Weights of a small GPT-style language model, trained from scratch on English Wikipedia.
Size: 11 layers, width 576, MLP 2304 GELU, vocabulary 32600.
Each number is 128 + 32 x the weight over its row's rms, rounded and kept within 0 to 255. Layers, rows and columns count from 0. Numbers have three digits each. The size before them is the row's rms in percent of the matrix's.

# v: layer 7 attention value, 576x576, rms 0.0713, rows 64-127, columns 360-431
# o: layer 7 attention output (transposed), 576x576, rms 0.059, rows 64-127, columns 360-431
# q: layer 7 attention query, 576x576, rms 0.0697, rows 128-153, columns 360-431
# k: layer 7 attention key, 576x576, rms 0.0736, rows 128-153, columns 360-431
v64 149:121145117099142167120125132114122087169096090141178162133103106138113147117067119114169119104136147053140090175111123176135113107139119112153150113060171117132147111150167135136155072156145180177172145156080159114129
o64 127:106173119158107128092126153167109152116164103138113143113112132116092125150061049104230155104153142147134144173124121123152135151118104054115134153181124094159169122158124088142092183142169131100079115166113127180187
v65 141:197167152215169140109191130196153106156117164120159124168135099142109124068118081102088120107161123140167144094102107137115190115052146102054105131110140183111168146037137097111130106172138160089133167129082199073167
o65 129:096118142138157139127108102107120085065147194129139160125135098156119079126091150123161115132082100107151180125163130108090081128115159215119106149204105097156118129155103179154120095159141124124108135131150126151191
v66 140:114193104127113097159080092143115173129107155128070133074100098176150114176162177134130145173149126127155147123161106145090068171134137096196149133127134162069139169150137125139124126143110093119149093111134122095145
o66 130:103149183118092095153146108134116116150114099087122163160120150097104138098112062083187111108145156170122105096139082128114117159144086170166104145097098212165151200121083168119119154110128150088108130127112178148175
v67 148:096060148199162112128116137215120121142126073138104138079151162117082134113105097115133063110054124108100062108180123091174196156126150166183153129117122114043107137100157136096218127164141149142090147088150146118149
o67 127:043121129084126173129077095120174142139133082151160108181122148170126101129128189117145135138084123134154086125135066137156089140169139158132113117087179077135123106124126106113128169081115112118121125127145076120108
v68 138:158089117130140145131139128185141158120126142163139141170114162142110168233116156172103108133128122037140185106126101075116102118133077153197192117134059130171088099114105167128173143136080130180118150086082108069097
o68 125:109131175122179134127117101155112082118100168086162172140113126081181141145076053126125130081100112121175147167085167146139136115145130105135098106097144123142134115139140059097120177121133071182188095073198126163152
v69 143:144075140120149115094145141146134119182131102112141138076157083137115125104118117136071106088118126174142121196182141127075071148124159166209094123084117158125107148133131155132138152121154060106162143104187135104137
o69 132:149163106118111158150052164147142134161138125118135157130088064107071141133110148109150124138135104187135213149140133115113107159119097095161135124173066087120148103093151141120145114155163144090103174093124154124097
v70 144:170167124119066118124176150115102161084155109144083109107153123156118148194106175144086138158143152109129083184153135184199128093165147080099139126067125114118101122105160122139135120169129138130145215123143081177138
o70 131:129142103133178113136143178186125115143046149118146087126139120158115150177125142152102121135148140161159139112156092136109056121159071134171168149126156077089148135113120095182071183144102104114127192165158199116090
v71 150:145160089129104147057138114110132098139091170161144140126088147159113126071140121128118167127128117139082166135174126131117155126140179100113059175119159131144105157103127171129138121101118103129147150101085127165135
o71 130:117129121155079147125145100138114120159058068091129097170141119141091118082084103140118120109105176130129085129109153140164124110134165152152159121146189179112137147132084173126180138128125103158075105118086078127118
v72 141:145160127114121144144137137194167095173118142089136127147125134102095119146093123132074141146162152146142145141080089092146081115188163085115127159161113152106128081136092193168144091093222099117115132121155055110137
o72 135:120151121103125141073144193162114106115162176096106107101103154181098139137057131083117089088030108116183109090104151046110166114102097189079113106151148098106175095174149123153168068086154095159088125144078186159123
v73 142:169125126124115121184141157095191092090109131053133131103148135215127134160089130139101120130122082091148118135096101079095119147071150100109153162144176083156114104142124120127138149128096124077130134071165124143179
o73 128:160089096164103107115141167146138142084114129110190127162174146133110114165144145117161072143142125179111103212156127149102107120137109149138148156161110094204140172139105084139050128101168116113119159093099110059113
v74 145:096112127190148121169185134163155108122145130152128150115182165166117160128147117145169099135067166103165080141145103183135138126107104133091122132133184111206085080147128120141114092147121144156137155200120129124147
o74 132:144094182149095227118144121148084179148141139133127070117155114132113057136129126132141137090142110108115129176130132114133085180114054091107127106157178160071151081175104141214097118077101161121126130142104132135127
v75 146:144109111142114089142076097179169083123104175116145154148119128180151097099127101113109152121063160115088076172147122101161159117115090130114169140128110168155101122105130117121152163178113091105146127124145160070161
o75 133:106155123184129084136136111138081139185159123193106161144138162092139173095125204187118113133174091207154144089120053155162146183092143142152131092074087057129107180106181149151128156129140107153166063104158149104134
v76 145:109081089117147098087136102099114119181119073152075101131100092163141161124147160148127193112139169176139140092135102053067078107186156176110141093132141146080108148191152110151164127128127130159084166060143066128147
o76 130:114114094135078161101101098131135118183101161146115136120162102129144118141067130142123153140155118123100179135140110144112222159154151186197134112115183186142165112191139163100117115088110076155091147135091144162104
v77 147:198187057115147113159103119112151139137155128135162094155109105149150118139040152121111116157109054136115118178126092160129107103185157104121169110138100119113090130153138117153149164175093169132121137093127162099132
o77 135:121108136151153114097111118140127132129173110108135139094143077148120230144179161092092158174140109134092087191128124111133100070132129139103110196170178122172141146098172094203132132176147097133119114159083140199057
v78 148:122185171083110114189097126084144132036130165188115139131120103134111192111176106125133126136151113137100129095155133124122107133045132048104113143081067211139103057113138107080125103152131165168119122088184146123103
o78 128:148131154163132127155153123089092108177255140113160159159157162108165116088091119115155207146113137150158126091101177117068112110186128128099126186072107141178153132113072110106115111150108089187143091050110123143097
v79 139:117132136110131224064145124142146132151117110152084149201096152187153077138133078099134097175110127042089154156124125096125102155104161133138144071146139071158127111093145172132129128057148164132120129112162100143135
o79 125:115089095129081148128179153152113148119178113169140133110096138081137138139103157149159173168108091171126093166114104114122207117124117087099118098090134072153126123131111177122173173119151088104082092163149092043094
v80 141:164126151159226144113172088148166087087142073113157087118123110152155150105063118174094163108128131141177207125108156123118092157155101136123130144132105079093118146156191090149108112130084152156141091114110119113183
o80 130:099133087122171146119150064122128094114106154209121105172158150130040150124131149141169093168134142135125137111118158114112120099157070123123123135128178140125107123127114180104170068149156121133157122156065120081132
v81 147:170171069111092105091092124155124164182113108100154097114116115139120121108091140176075111137135137163059178130071100180150045180105165177130124086099139119081110063152093161139082118102113095151114160149102158133142
o81 132:115146093150106069152139128061076153147131133131124116135149129175070115178146120173157121093117154092120111138114165126122152112103149144175104142144172162110127127164142184152153135125115188113173122084175149078134
v82 149:160084084132095142115119094153085118087137137120149169176088133161116169141106084077106118195125095095130124085150031168107138098095063109150083157058081144131142077166127092171107131078140174153130147114134123127111
o82 134:098144114127080070138147083170030147147126082080129132134112141153103096068120114135131126154159086148104135135059115078136149134099162138154084162101097085114146137144125138140104112062067116108099069109080091151131
v83 147:145173092147087196133144141126103077120134179128135149097158150138147057078137184162189163118131104115153101139146110118143101134116143187157123091136154120148157153119052136156157117148143072089129094132081101181117
o83 131:138135149128115131092106146105158105126188116209158135143146121152128028129204127142117088154134156094098144092140142132138053124148143086106157235126115160139111124171103106144173111128085114113096143129098144144134
v84 149:147149132094107101130134116155146137106126126132191078130188116126145138141133118121000145084149141165125094110099104106164105135213175169131137081174138138066142119135127107158122142116126141134131091121171145117115
o84 136:119169136096089191137129112113146108158086150149117105128118109150075177110116135150159111101057109105083149067176109128123175143167123116110101134131152092140135094116135109140138109128122109128153151123106109096150
v85 143:145157100171121164172132140064108161152081192153134108094159082114085174087115176130103161085122101149132133117081093136106149046158135138064153084096152083080152122114135117073080140170145186102113126102116152104135
o85 130:114093128178117118166082047158185150117099131131132147067129119146140079124113151124095111137130083123160080111112152116154157152155107127164134134147118104088124106120078148144115131144094137135134131156144085187102
v86 136:182091116204110108160082136096142135073126137121196070129149165165098131076147148095139157156114112144094088112122189106124060128198185126113176160083149056147139142134138126139097155105099086130123170118089188083153
o86 123:114103111188152157122134140128144084137101107072156147166125136151092111161128148108125135127115109116125150179121178130100205180136088105106123151088067118025111173107085106118136114152115123105152075201101145168097
v87 138:180157062119110117127144110129149097153140120078142098114140127130165091077118134118117148134185139061168135122112173157140126129112169111137117129138118124178099091128124155144079113091136195144149134115145084051144
o87 130:149101149159152136136127109136104126118121145158110109156099141150055094160141136127162088151156111155136110094119132163172123095144097112163112141145121135114152103096113109150112162130149153132076121157165176162162
v88 149:131145071143156113104146132106120136147105113099171145143095120161122119131181185090130090199117098094124141130107155106102091055067168088131110154125099170190152124057140126160117123142112204165105141105157129113118
o88 130:181123103146121112106085131136152097148152153110166089102070143127113120109162128101163160171088107093155118154119086080106143148044107181136184128077106146102167134143145141055144094110157131156069183176119095152142
v89 145:150089182161166114152094108090107116113189108180155132103110092131128112138191142172089149125212125147141096158167129077159122123129135138125131100185136133109117170085165100122142150148157169162118184143177095152111
o89 133:131083062129093084192167128154165201128113121124087117165068076057090104094110125150139121125131148118088182154134130098116124077123155143103026157148135076143137113105101138138142080145138130101152157142082151087183
v90 139:128171128178111130170136143106095120133096137113091123136062189124102132068137122147116059156198122161155125097155156116082107145165133168137101139142158140145102135166173094123168147101119142131143168152172116113139
o90 129:133116114159152131133092195138074180094110132153139091143135121131134145183061091096093138094143098182117157175114185104125118149031133170132116137155180091156096112120122072099154079108104133101134127099162156192161
v91 141:120080109129255148153107148148140113127187097136184145104136089142096181152130126057089133125176109157053077116140138155106130131088184101175148097180127058181122148095100163140121160109122129139196122170112126114121
o91 130:100171122083187122158120087138135188108105105109165161134156107116115121178099156168135130114133111117121157113142122158176185120129126078132153146151132184085118140135130133150093152147077035116177087101101093159081
v92 137:127141148087172111102123154163157119070130112075181143158094124178076097127091180073137169120096095135092127113154063151114103082109153185139148125169157100125152128157160096166135149153131103081188149128115150148132
o92 130:152138135204151104113128156114106096139153093152091095094150179127215209124007143153127095125127046149142152125140150126106134122160094155078103119131145105106070073078125152141141108108119103094094150132128103111116
v93 147:117053115155135088193151154130109174118050077127123082151121173067198118162126140130142138111000153152176129206143151115159120068205148204130127080137132167180135142113139112119082117077068154091094130129129149097095
o93 127:067161133108097059095185087135163116098042106119162169102089165097080102138067101097131113113132207161114133085101139111069183117196126089130116162089171129152125123102160116161087105138112159057104128116135095131097
v94 143:063130152130207147111136140163115162127179156156175156162131140207094101109103157061128097135175104172110094153086078127149059130141151121150174162161123107108168142104131102132121086094136098166133134102081090058074
o94 133:140103126081126137123115134118150107081162171129153135095124104096119131137124090125083119117156133122142115110097144156142127143174108106095087144040129178097101133123133153101059165142143153115201139072110134142112
v95 151:142111135098138147175127081119124163128100103085115131075126185147143193136156116117132133190122140181160167174103215089163081110136079166179159143135046125141165169151121097148179109087125108139193183129135171129188
o95 129:133140127151144192173118189105097131154181129091108123155109098135140067133147165119190114117159112139106076168125121142082113100215099155109172100165082120192122130110159092153142118072098099090142159100139111193123
v96 145:142107209112123088127142136092077128132147117113145161208170148147110135165117147129153090119125117156166142077136120137103087094127155141117160133172089087108118214120151157155148144130151127144082147112197094101073
o96 126:108144106119104152136149146103137120094105158184099158121096062087094122119182142134176179142139137150101111178095092139150100087125116099129095172114104144154094076089147118119101162119167091096145161104092123114119
v97 141:132114119084121123220100132144091100126101105076111052151070157076108186100138148155131101078128097118105072087125122168156145136105167125059087165170119125160066117078116117187163119146118098108110113159095133095118
o97 128:102101170168167116187113066164123122095129047117110159151145117162140114158183106137128139113130109131116127117117135120134073128135128185137159127114133135122146117149121083107124110195079175131193132102131111126151
v98 144:154185110038058067117132165133113135167088106155113094128133127198128099049141141148165167059180129103108180103121143138102137147086093124167107091089129140126152119086105084177153161119142159168041097128082122122156
o98 132:182121135145144125191103176120098098123161126091157094164063097117112123145185172169069061139115121117129132145161154120114155146161091126152201102156097133146071166145129100126108100146124156055181090066148116097085
v99 141:169117095131152150118132073169119153120167124114140106079092105154158113125051141112109117093084149117085103129170164217131134133142131123149154151127111063128175108099134143107171097142117141096131079133087156139109
o99 127:084111108121080137089111120109127137064169096154155100085133135129180179111160164165140102108150133123142135167117136117151198134127145139140148159118117119154071116091093060130140177192134120123167070168135102196127
v100 143:099123077100145108113094142144123145139085156136167096175116130131136165055174114102145116171149090148110153123104155133098170134117093115124109167099127142141088020165179127094107178138071125127168127171122202156122
o100 134:080158100121129164111124159120155149183163153116120088081180138162103080168160153118145103164139152166151132136078125107147185100162119097118152112134106112145118143065162143077159109095123142141156104131160136156069
v101 147:118139113152146144159127144110174113144102111163151116061162157123130127131084131150125143102170166095120100169197088167147188126184135128118079139133140121082153108101147091095116097110085088177165087105085144116172
o101 129:128112142146114133107097064150125151127120143074121108133134165135130103169119122096092093135082110129094144153116167115069085130167129127143128179137124150177079155103167097180138144095084090113142159126145136132160
v102 147:072163226117167129114123132131138123113145149150096106103129168157121112160185138146157095106136170100130065161114157077112084097118152092121105088165126121095137124147195163140175138143120109106106149111136054091145
o102 132:137180120112073209158115121115111107127114144119112141111156171147122188099203077116133089117086119158137126175126107135109095122105113098151131157187184049130149102160152104092122110115129120147188120095064077097134
v103 137:116131068133158133191119097115084156180168141136125135189182115134118109045137110167168100113165145104162145163129101133113121101118098167129158122152127179083135161064134091188137179141116132137132152151108162126121
o103 124:102153114089100123171091060057127093189119101140122156125182104164089131103126172187125119113085077105114128182146147148182141134111158109089146179128074173110130151114083146133198112169161087129079069086189149100118
v104 148:154143120117110131117141145107183130153143161178102147172155082112109171105123115118157102162128145179168097124167110128210153101086184111124175069124075140170116170073072178198094197094096121200133133129090139117113
o104 136:134132129120129165186114137117148133122132101085120110100116117132183176154090119127150137138174143106094113112139154137178207185095115106097145183141090030139095204089126096153088103141132124162134104205134102155138
v105 131:073116108122143121094185098101148122156126173151124111116115108154161166067140197125155156105175099143158110156189141110078087094172123181101131136131102088102133140110168124143119110102057093139146127119168145121133
o105 125:106088121136048118116099123074081103109183092162171127109072107066136118110113159140114140110182162172111133161143054097158161104084148125117125179126087159092147140064123127164117108161129141155110144149088159091082
v106 137:116194145131160176131096127111129166145166061127081152105177140165101094063118174056155118119088124117161152121159104119153077124180050117087126087144150169091129129100162136127106113161137137084162106123144085148159
o106 128:099147127091083088101151142089179118168160112103103112156107116113083179093113138099103134058192170127154143112078133156155179113127149121108101135130191098102158115126090128130130072116121129153131133130168096097111
v107 143:093158133207106136125090123135177128149106137149164065128173118145105102148129045121145099136122128103060071103098218101144164073162128109120101108129099116118155086158112089131156197120092106110094104122130123153128
o107 130:128155121129144165151139169183153073131132094069135164147133086128092164089139122130119094134097112157177145153066170164144135126119102080109148134093068129143108123142150128139072164164086121135075176112113093094117
v108 142:130119139158115140143068139174142097130126096054154135136127108176150078125133134116206140171133110125085146108122167085143092086131142036117074124111096084179130106075192080160202109132132156096135151165089122174109
o108 132:062143100103184105160116132138118102137126103172103063126149141130083200132122157167120150085104177085134137149078165125118143159166146146089139132096121131139116184163129161079113067165135131105126059169171111150111
v109 151:131151141151156111090165120107097156125081144132143149122159167110146120106121141110130083093134070121095118112146161191126134146150116130108153121127139123149151190136123141077053186124132128106173126121050160119171
o109 133:122110141116133132115138158151111100177087161104143128100100129178135071148131164103133132076225137078120087151157125194092129168122141072148144153127100122147064112128149169134179152173115098110167138110160118147126
v110 145:065062108120149105140113127154180151113135103120180097164112101114146099152156078129030168083137130110045159127118132163132137120123116146152121099110161135179099123099129135092117113138089085119121126137135122119136
o110 133:066183100109157145081143091150117156093049110137179144114168119049086113101085137125105123162103122112128125132104101128165125132094086089178151098130127152101137166127134118131103113143112157110193181131158086148083
v111 142:094107135104119100095102170143124112131124121126084080124147159165141117143123138127103086098144159123150180128171163097109160146131130112149139075125142142122142133099128121131161089084142115131135109150149051098198
o111 130:111113125112153103173127205126079127069123070120122081192127156108143140113112153133190124148100194179141139126132102127076168113131109151143112128147080142082046092101153106109129110153139064083126127121129220163140
v112 139:105192125171059187127131149128130102163083147169094130092122121152124084136188079103156099121119091075073137148184092083120090136143113113116173112126148078145039142121157103127104159096177139139074157123127174161112
o112 126:139134072129168100144115139107117129146139089165096094104174089040118045126104106117131159102149090122129121115149173094140080090128107121142106129173126118152147070139115171154123209137130108095111123161075130103123
v113 137:151116138162124139117118170099206098108174105171107112151145115114118146064097151149161136122102136179089147113144141166118062131181118129187193134183095163218088113110187162148148118099170122158150118110142028095171
o113 128:126173149100070108128122180080141175096138068126123124159098139124140121105148139123167087180091156109134113106152135103166108157155117142080108166105116115110153131173110134155147148137120126130166156122074126192136
v114 140:081199108126092098167135141143128140145164134082110178177121184126125182120094157116084121111124136125091104148131122090199088145084143094136134108141080138151123109136120165122133172098106110144123153129136094117109
o114 129:157155097142097168170119081100104121145084088075114112103114135096133182129186111177090101088186100137133152140153134101101164131084136120104141164115151179088173074144188111134174114078120161115097127165139179143114
v115 142:123146139122128114043105150117145100100169060133137178148112154176124125123125140101082134102122068130145096127154082152139091133236092154145105153161132168131138176094134073111114140161113117141130151132158116136147
o115 132:106131135107111119154110087173196151123083122143109098172106093173095123113109124089130170109100134146158078134195099129112140154105131192135176093176167146139109132109139135169072112130148118106136107125163164048126
v116 139:171181095127118085054082071127148108089154133124159157170147098117146108143111159084094169090121111147133106103200159117183106111089113148155099105129115145129107117123110151128113096153151087126062115142105051134052
o116 132:190061079120085171144137147055162099137135167127138118142177130152140154142067112150126151153152166186082118123133253097115121173086150087130172140113129153108145105113121156121108077190128166144130095107136125127138
v117 145:150139134130138116081121138191122133117099091136180122137083133126110109122158135091070135135123120109157133044175169148177115104106072160121114144122118098175133128105175130108126116094130151107120149123129109127076
o117 133:158164127163168175148119197098148172076176138117149117119122145131118177171117118150168197109177055147134138136156122155190107148083082133095178136124211127129128135158059187137157095094135090122122086124168174201121
v118 140:112086098117126137149148110151145147108129104077138122150104131102151118131124144147109129095144124104128115126178101213152171106126158142100069138121182116090113148177141145210123162076153105149151123084113107128137
o118 131:138080168110070121067120115098167135117115153206115060136174128107124082074155176140097199151047140159104162156152104125167090086094092118140129134154120125167205127127136158147134154153132084094145132157171096113128
v119 136:078106136116123117077071152135091149144121111118131180065107140168080123120069159128158126110077097162067191093104163108158062103146127108125113117168146166135126131147154135125149120185152164058144170120098182114094
o119 128:150118116174096134158168139170144099171137156100099100067138145096154130148102141147139132141058153087178121105128099146135177119150123094156107145087138093129113121119155052188135086139133115109138129137130126117078
v120 139:126096149135134124143122122156079065126166113124070080158116147119120136110133098142139119113170127158110154106090145151107126129111130113101136166135135162142140100116161137074132122145162124113127153133178135116160
o120 125:126162094134104126108133113163165128164136142114100125140110162082105128089113167155157136123110154085147090138123104115167136109052104118164113086128084098094133148151131072107108083117145146117135057092092129115128
v121 145:131181116081105153120146141076094127145118103122165102126096143134140140087161115122144132134153156069103142078183155058099118126146138125179070131122091065137162113183113105107110107148119140114105064135102174152099
o121 131:110162153093089128101178123130070097150143113096102136116137105179214125181178148125147078155100173140113152145190105087135071110199118092133145135116190103140136150069094137111119150109049133143108095143130095113087
v122 143:086106091132050129139125137176096138177132125158157143155129134140110163125119124112080152125091172191133131123170134107128062115184130062069082108157041133095101087066111147115069144110175095113142059136109106132096
o122 128:166205096095160134161203101176135081158115142157149155089108144096142062120155108159121138111114145168152145151128072129097125171080182134104139119110099163147083102132088110070131142135197069117118132148159189167165
v123 148:128151098108139145162163081172109182156162097141034163156153134146144141138116149144139116099148136139152138201159110162138120119154185151110134130100111133131162126137168117141131132068064165195101119120144115170153
o123 131:079165140164114096167164104143144112133075136107173158090113065139132130109089103170134160134209220134139161082137157137065173105186100137161157158170109132151147134115137181133124123089148097038142171146135095139064
v124 150:119125058140130080135114153119122054157128058117183154125142134084122178103144106168087143147140159067158209081145105147168203109117084176098158142143139124100124140086170090161182111199144104122120128117112137116129
o124 133:159143120134097114033132175127122118137168152157100111153118155119112087063125118142154081103121113145118054098140111085169132092121144080115162145159165161124108109107048138152133161124114114174123127132059096093192
v125 143:120183110131111141122092077134141131167139131128147173132190136132076095107128090139174101128136146165157126096145137141074154071128199141067110137164126149141127135054188115179061119129112107105073134095144125156194
o125 125:123064146099167105169081114125135114064130118126113070146074116111147121126165178197153047118153137161133102115126067128152125184101197118104159105125107158107135137127201140174131128158080093131098138122177117146111
v126 144:153086030135148137129119133091122167165116126135124126160165167071192126078147140149131168089157139162107086164174175158142122140104179132127114165095117084058024113179133161136116116198058123069118100165133141119093
o126 127:139086133181129078170148148177122116128166138119147076137079121145099078152071118136122132155125176123144134155161175142145134121086162082097152131148074119142181130090135134176135158101171138165152127167121149098140
v127 145:154083125153177131145118125095159156137155111125099177168127109102148162091145103121172118094151134114111075141144166126135140114138120093146102138087195131139118119203119060172093160121121122173076099136114131112126
o127 128:101115129155133167134131122128093025136151075125069121070108204123120129153087127145122084138102170177148204134107136135093094154119104098160108154171127096060136084117135139093082136163149187160163092150067122128055
q128 096:117149151072140134126088204115135106133131103107104103145123167123104113151133162112096118030181111142139240123101105190131158116119161130155095099166142167138121114081164072103151166095100176135107073103152075140186
k128 094:135137145092093135196099113116133112103155139100144116102091094128156151159099155189056135134116142122125117111162153142139136184164108148101162111105103135175098119128129144139124127129140138080126122148125136139178
q129 098:160108104157095144112140180053124108088164097130103153213103147130129169082100132100092134128154077167118157133153135148105178067114134152139098109134107119141142121167172122123151157088148146197165152097130161138214
k129 095:149152072174148143145089102065077078075107142112083090129132166125183141170106170150150083136149174142157081141111129148161131127109110166136138131167102151169083111184144158154187138064151104159135102111139124159111
q130 093:145128122119095111144144139107127095196117073143134155107134142105155131108100060150122177139097140073136138105138118145144139106134149169118165138145079167115143140156173139159161097070110067148110157102130123114085
k130 091:151109141088122154157116129124169129172143098084127080076131099174132080122121076075103171149094141076126121083151081126131134188141129203126085107169156138067172117160144150124094119080205086108135115101172137110128
q131 094:139134157094113130169076137154140150090130127152113057181112102139138177134086103162152158119114157132122147147147158116179113144104102105165122188120143155060124137136172118107180113126142131053155086137113107162104
k131 091:095077159107131111100104117121102143123124150150153109091131142146107116158067132103126121075167115073113123125125144125170110096144119064122143120104099105117137092113091087083189124118100168110107130155120171128097
q132 093:090109138152116138110114130139165124155077087105060111101083059163121123164149092206146110098160157145089132100170105065217122097099155119113083140163105122123165183153163148156130104132170132168106108170090117135121
k132 091:095113135185154141153154134111110101127064160099120150050102147154107116112177147102145128168114082163093068109115144095129117128094132141114055151141123173118091165124159124098150089137184149116124207084151062160139
q133 093:080142117144109134172055128102109089139106088126138180177125187121082170127125144119120124091089115101169110119143148174107170083079117136117142063119125106121149124095117189158204088157081210127125148137100126161113
k133 094:147113179125132061118085146084090093166136154083156115094139140136119129106142173116025131119122144119119172114115139119165179167066111135110176099111087109119142117164206162053186116079181195108120149116147162139109
q134 089:155104114083188134131137118072115161098154139144094149132115128126122115133125142100112094161116092131131168164122122143149141133191149150100149180101124092143133085146122135122085145075095106180191188074141164082092
k134 089:141145157157100111098143103140172130174188137136163172174161095143113071089110154120170152130051142115130173137131113191166106113130135173126074141122183161124101163107121151110195149167134136154168124143138106117117
q135 089:107119139091140147113088186191116113103116130119135112142132117095114194103153123131091150235110104134178160137151069131175115147176143091139041183151145048162123071098112150098049133138164093132098096147151080197153
k135 087:139107119057083139123121180151222135091146137074116124195135171147132177122169138069139184132121180134153165135180137104114057120152091087122126116141130130174187101096211130151129075171205131094172099058162122123148
q136 085:142105093113138212151113175086148089084010129072172119061137112134174158109155196105156142160136120098103067112106139124182127169163036107132127096193093086136189174142111124178105118067140147139142139111152091095152
k136 084:126150112189142140161133179125160115098100139111120121142168100165084036199105117126137159162150105119076157164105086102105127177187131139092193189116142178074150122094111136099177127148153125156137089147075137127051
q137 097:133088134174140209142146151141153052129154077056049189131092011163094176140097125136132139105173089188035133049065119097105127088145109201133115106078132118184114130096137145128136104142114092175210166155096118121108
k137 097:097107121126160140120119167128176113151059082145140115101117093083136065146157203152121201125144178132137184148118151166148163131105165161117133128134158074107100114130157067072157156146133125092137143131124121134115
q138 091:139106085160129166100143154060169115108179148121122087112111147139148093109131095129108145125114022066219166090138148130126075137181074110106163157075090123116091127108093122147117117150111059135135142142156169088107
k138 087:153174165157169138184148226119119176119141173132143114130097101099033121114095062157145159134137127131130123128093118129045171142135089140152125153111116158123120172140132082143151078075231144117160193172140117106098
q139 093:128163150170124117082150104090109166120154101103154174112123143056148048132104128118126165165125164107144150100114089135079124113098167150148112146115098160164158141111104092118137152091129103094095089127141134081087
k139 093:148136103144117082028132088166147163120106178146102145104183157093150138115165113164178092115084096092100163142135128135104197191148150102106107123142133146130115144130034111180194234131116091034138140166087116098127
q140 094:158146142164138132127070107123149127086197153160113115143148069145114091209116130101111127103153119138130117104110108121116125141159138132128107116104130096117111098051114195154119141112121145072112153173111088150092
k140 094:125104113156104167113138178179126153161149134082111126100178112119101071150116115083143151127171077135137134113184101176185078163087107087155093049091115105135132126165097103113113159079091149114126169107098071111085
q141 093:155148041105127131144096137210113149107146193162143095125116119100136120086122153140077151070159056152158157144136107167146093104121159140172129103148111140123128111119135100122160180076094176169132131123128152116129
k141 092:110074081135088091105111112110049120100150063153184149122084141132143128121092153183085051127105126167142071148150135144098091159102100106144094156095145106133137131098128118079113137117097155034121102113133144135132
q142 102:130140158125130111111124167098134184198126136096176147184127148064111116098154150092166154100160100124119202129133165174205127169139093123093127087143132157094152089144185118139146117088069173144142187075154198099149
k142 097:147220117126123130114118140114038098125143154140149127134071216170162116131183099171151143163089166158111111054140146134130168125145095117153084118102134150164144120156090112170101150127134167150103136178162116127175
q143 098:153226120121134130179116137171148125121121150174209045159121101124116147162131185140101151163155114135145202175103141153138121113140146134089070157115095121161115199129107075087138152116138160098132160113126133096174
k143 095:149151161135147127122125152205084108102153180113085129151147073199089153125124122135115119117124120093120137096129135088089090115120139152108128127151048210149111198178112119130126157127173091058142093103060068073136
q144 095:151151109124168173133111076068189077145153143122150078154044153128119110083100120127117114097109103125128148177116075108093162153142144133115175096103129112122157161118146129141130127060110098117115112073123153129126
k144 094:086143108103140132131151099115159119121148164194136086140114086052140103147083101134171182105126125126125081151101126188100091122131135146160135078165134137139074140089119103161154127134124146090130072055118150076176
q145 100:211111161125112122152078163123146143112181124156150123135120143102133124105111106142153145119147120130155175162133135088193130085095047132122131189126120135098156184082132058163109110176119076067133123128189125065122
k145 094:159090165107166129119159127159131122058132167106150083140107151147147141096097170111141177172108091119128122109138110113098149149087162122111182215095135197151097164053108120137172094125110112080098159122110179106102
q146 088:110142127156167151133060119083146085097138158185122065133175164125144106108098160112156124167119116121124111088140069077101095143120108132094141125102102107111182086154179138083140116170155209089123106135149093103177
k146 090:112102115190128104136083132078103055068130136102076123108151132136157147136118176142102100128156160153183106171136146166164144099149138089072085115161078177121101091099100146127076151153084195168127067139072151090126
q147 092:144162126102133130166108093099065098107118120077162115110176109113138048102080100129137128096110178118141099135133115102101088144127167117102124087121165141094124110105122108077130064091125144094053115130087094142081
k147 092:160082105178148151100112165076086157075113175108069127096122173117080101081134167125130131154088104153177092114148123158158121045150129120108126133155137071124085168153060172086090088127145171119102139065116099197075
q148 108:075134145129124096104182127105161104141137128105136099140137167131210109098091143112108119153134150092129141117170163151106144155140105124122141149103125042148144187150154147122131123138078179161110121131074074167158
k148 102:129152140116113174126079054130115097164162154112131085133164097223080114139063115136162096140155115127119133250089170149179131150190106114108100132142096112145081149128100136124090161184081110152104097080106118144065
q149 097:116138100137134151142172088057156111124123120123158125136087131106150096131153121170154122074126091140165129127106141119097133132157125128157136143089082144162212156065137150158145099125071168163135147127122125175154
k149 097:122115177111149106128165112139126156085138122171143126131119148167153132135090198124125086139106091178089083107129125131147137076146089079178135165133138097203154128129100127099120148182141106127116056073158091101095
q150 092:127118157132066200136128137108150095082155164090123146149111089059077121122026062062154164063097157108097122098156095111126143112072095079158175165056188151139179081143116132106175115113128102097114139032079125088112
k150 088:102168092168115186193093091137063138132115154100083050103074134175103087130140178111149136138161172162100126090065132103129106126105139113148144137097065162191105133105130124105138101080100139104127158196141160171122
q151 094:163111117065121109110083078183110109092142098064056109119160179140130123129102089129118120088083127160087089114091113186130133098120077126131150089131180134123061082130071146137077135080152072119137085121111125157067
k151 093:133135113065122153084105141049124123147182055110153138121102183100120115122139159109085168132118117095144130092124192090132114157154138127138096134102211154135170109147112134124151140119126137106088172103121149173120
q152 095:081129134084229197147108119082144113157136151129083062135113157099202120091127099145152159109155108178110119185136116164151079076099126144194054128130098150063155205069139109108089141155144173060121099117131096199150
k152 093:167136225108149122121082168101141119089117147135103109129157208100090138151180115127095176146137057132136172135166116179136144077121158134153158105140142088126170130138096109169129152174133103123153150176109145096105
q153 102:045099152145132101134119100132123144107109143129159146083132145125062152185148172107131110187106079153158078115148142159122134114131126129177122074130131183090090105139091129105128095142112060182138131074204076089142
k153 097:144085188066140115114144187146119184156107160106122138140102081131126112116153160109142180096112084108130072087153111164177141098085140144143110138115154130116141104084188117131079057100193165196128170106095075081096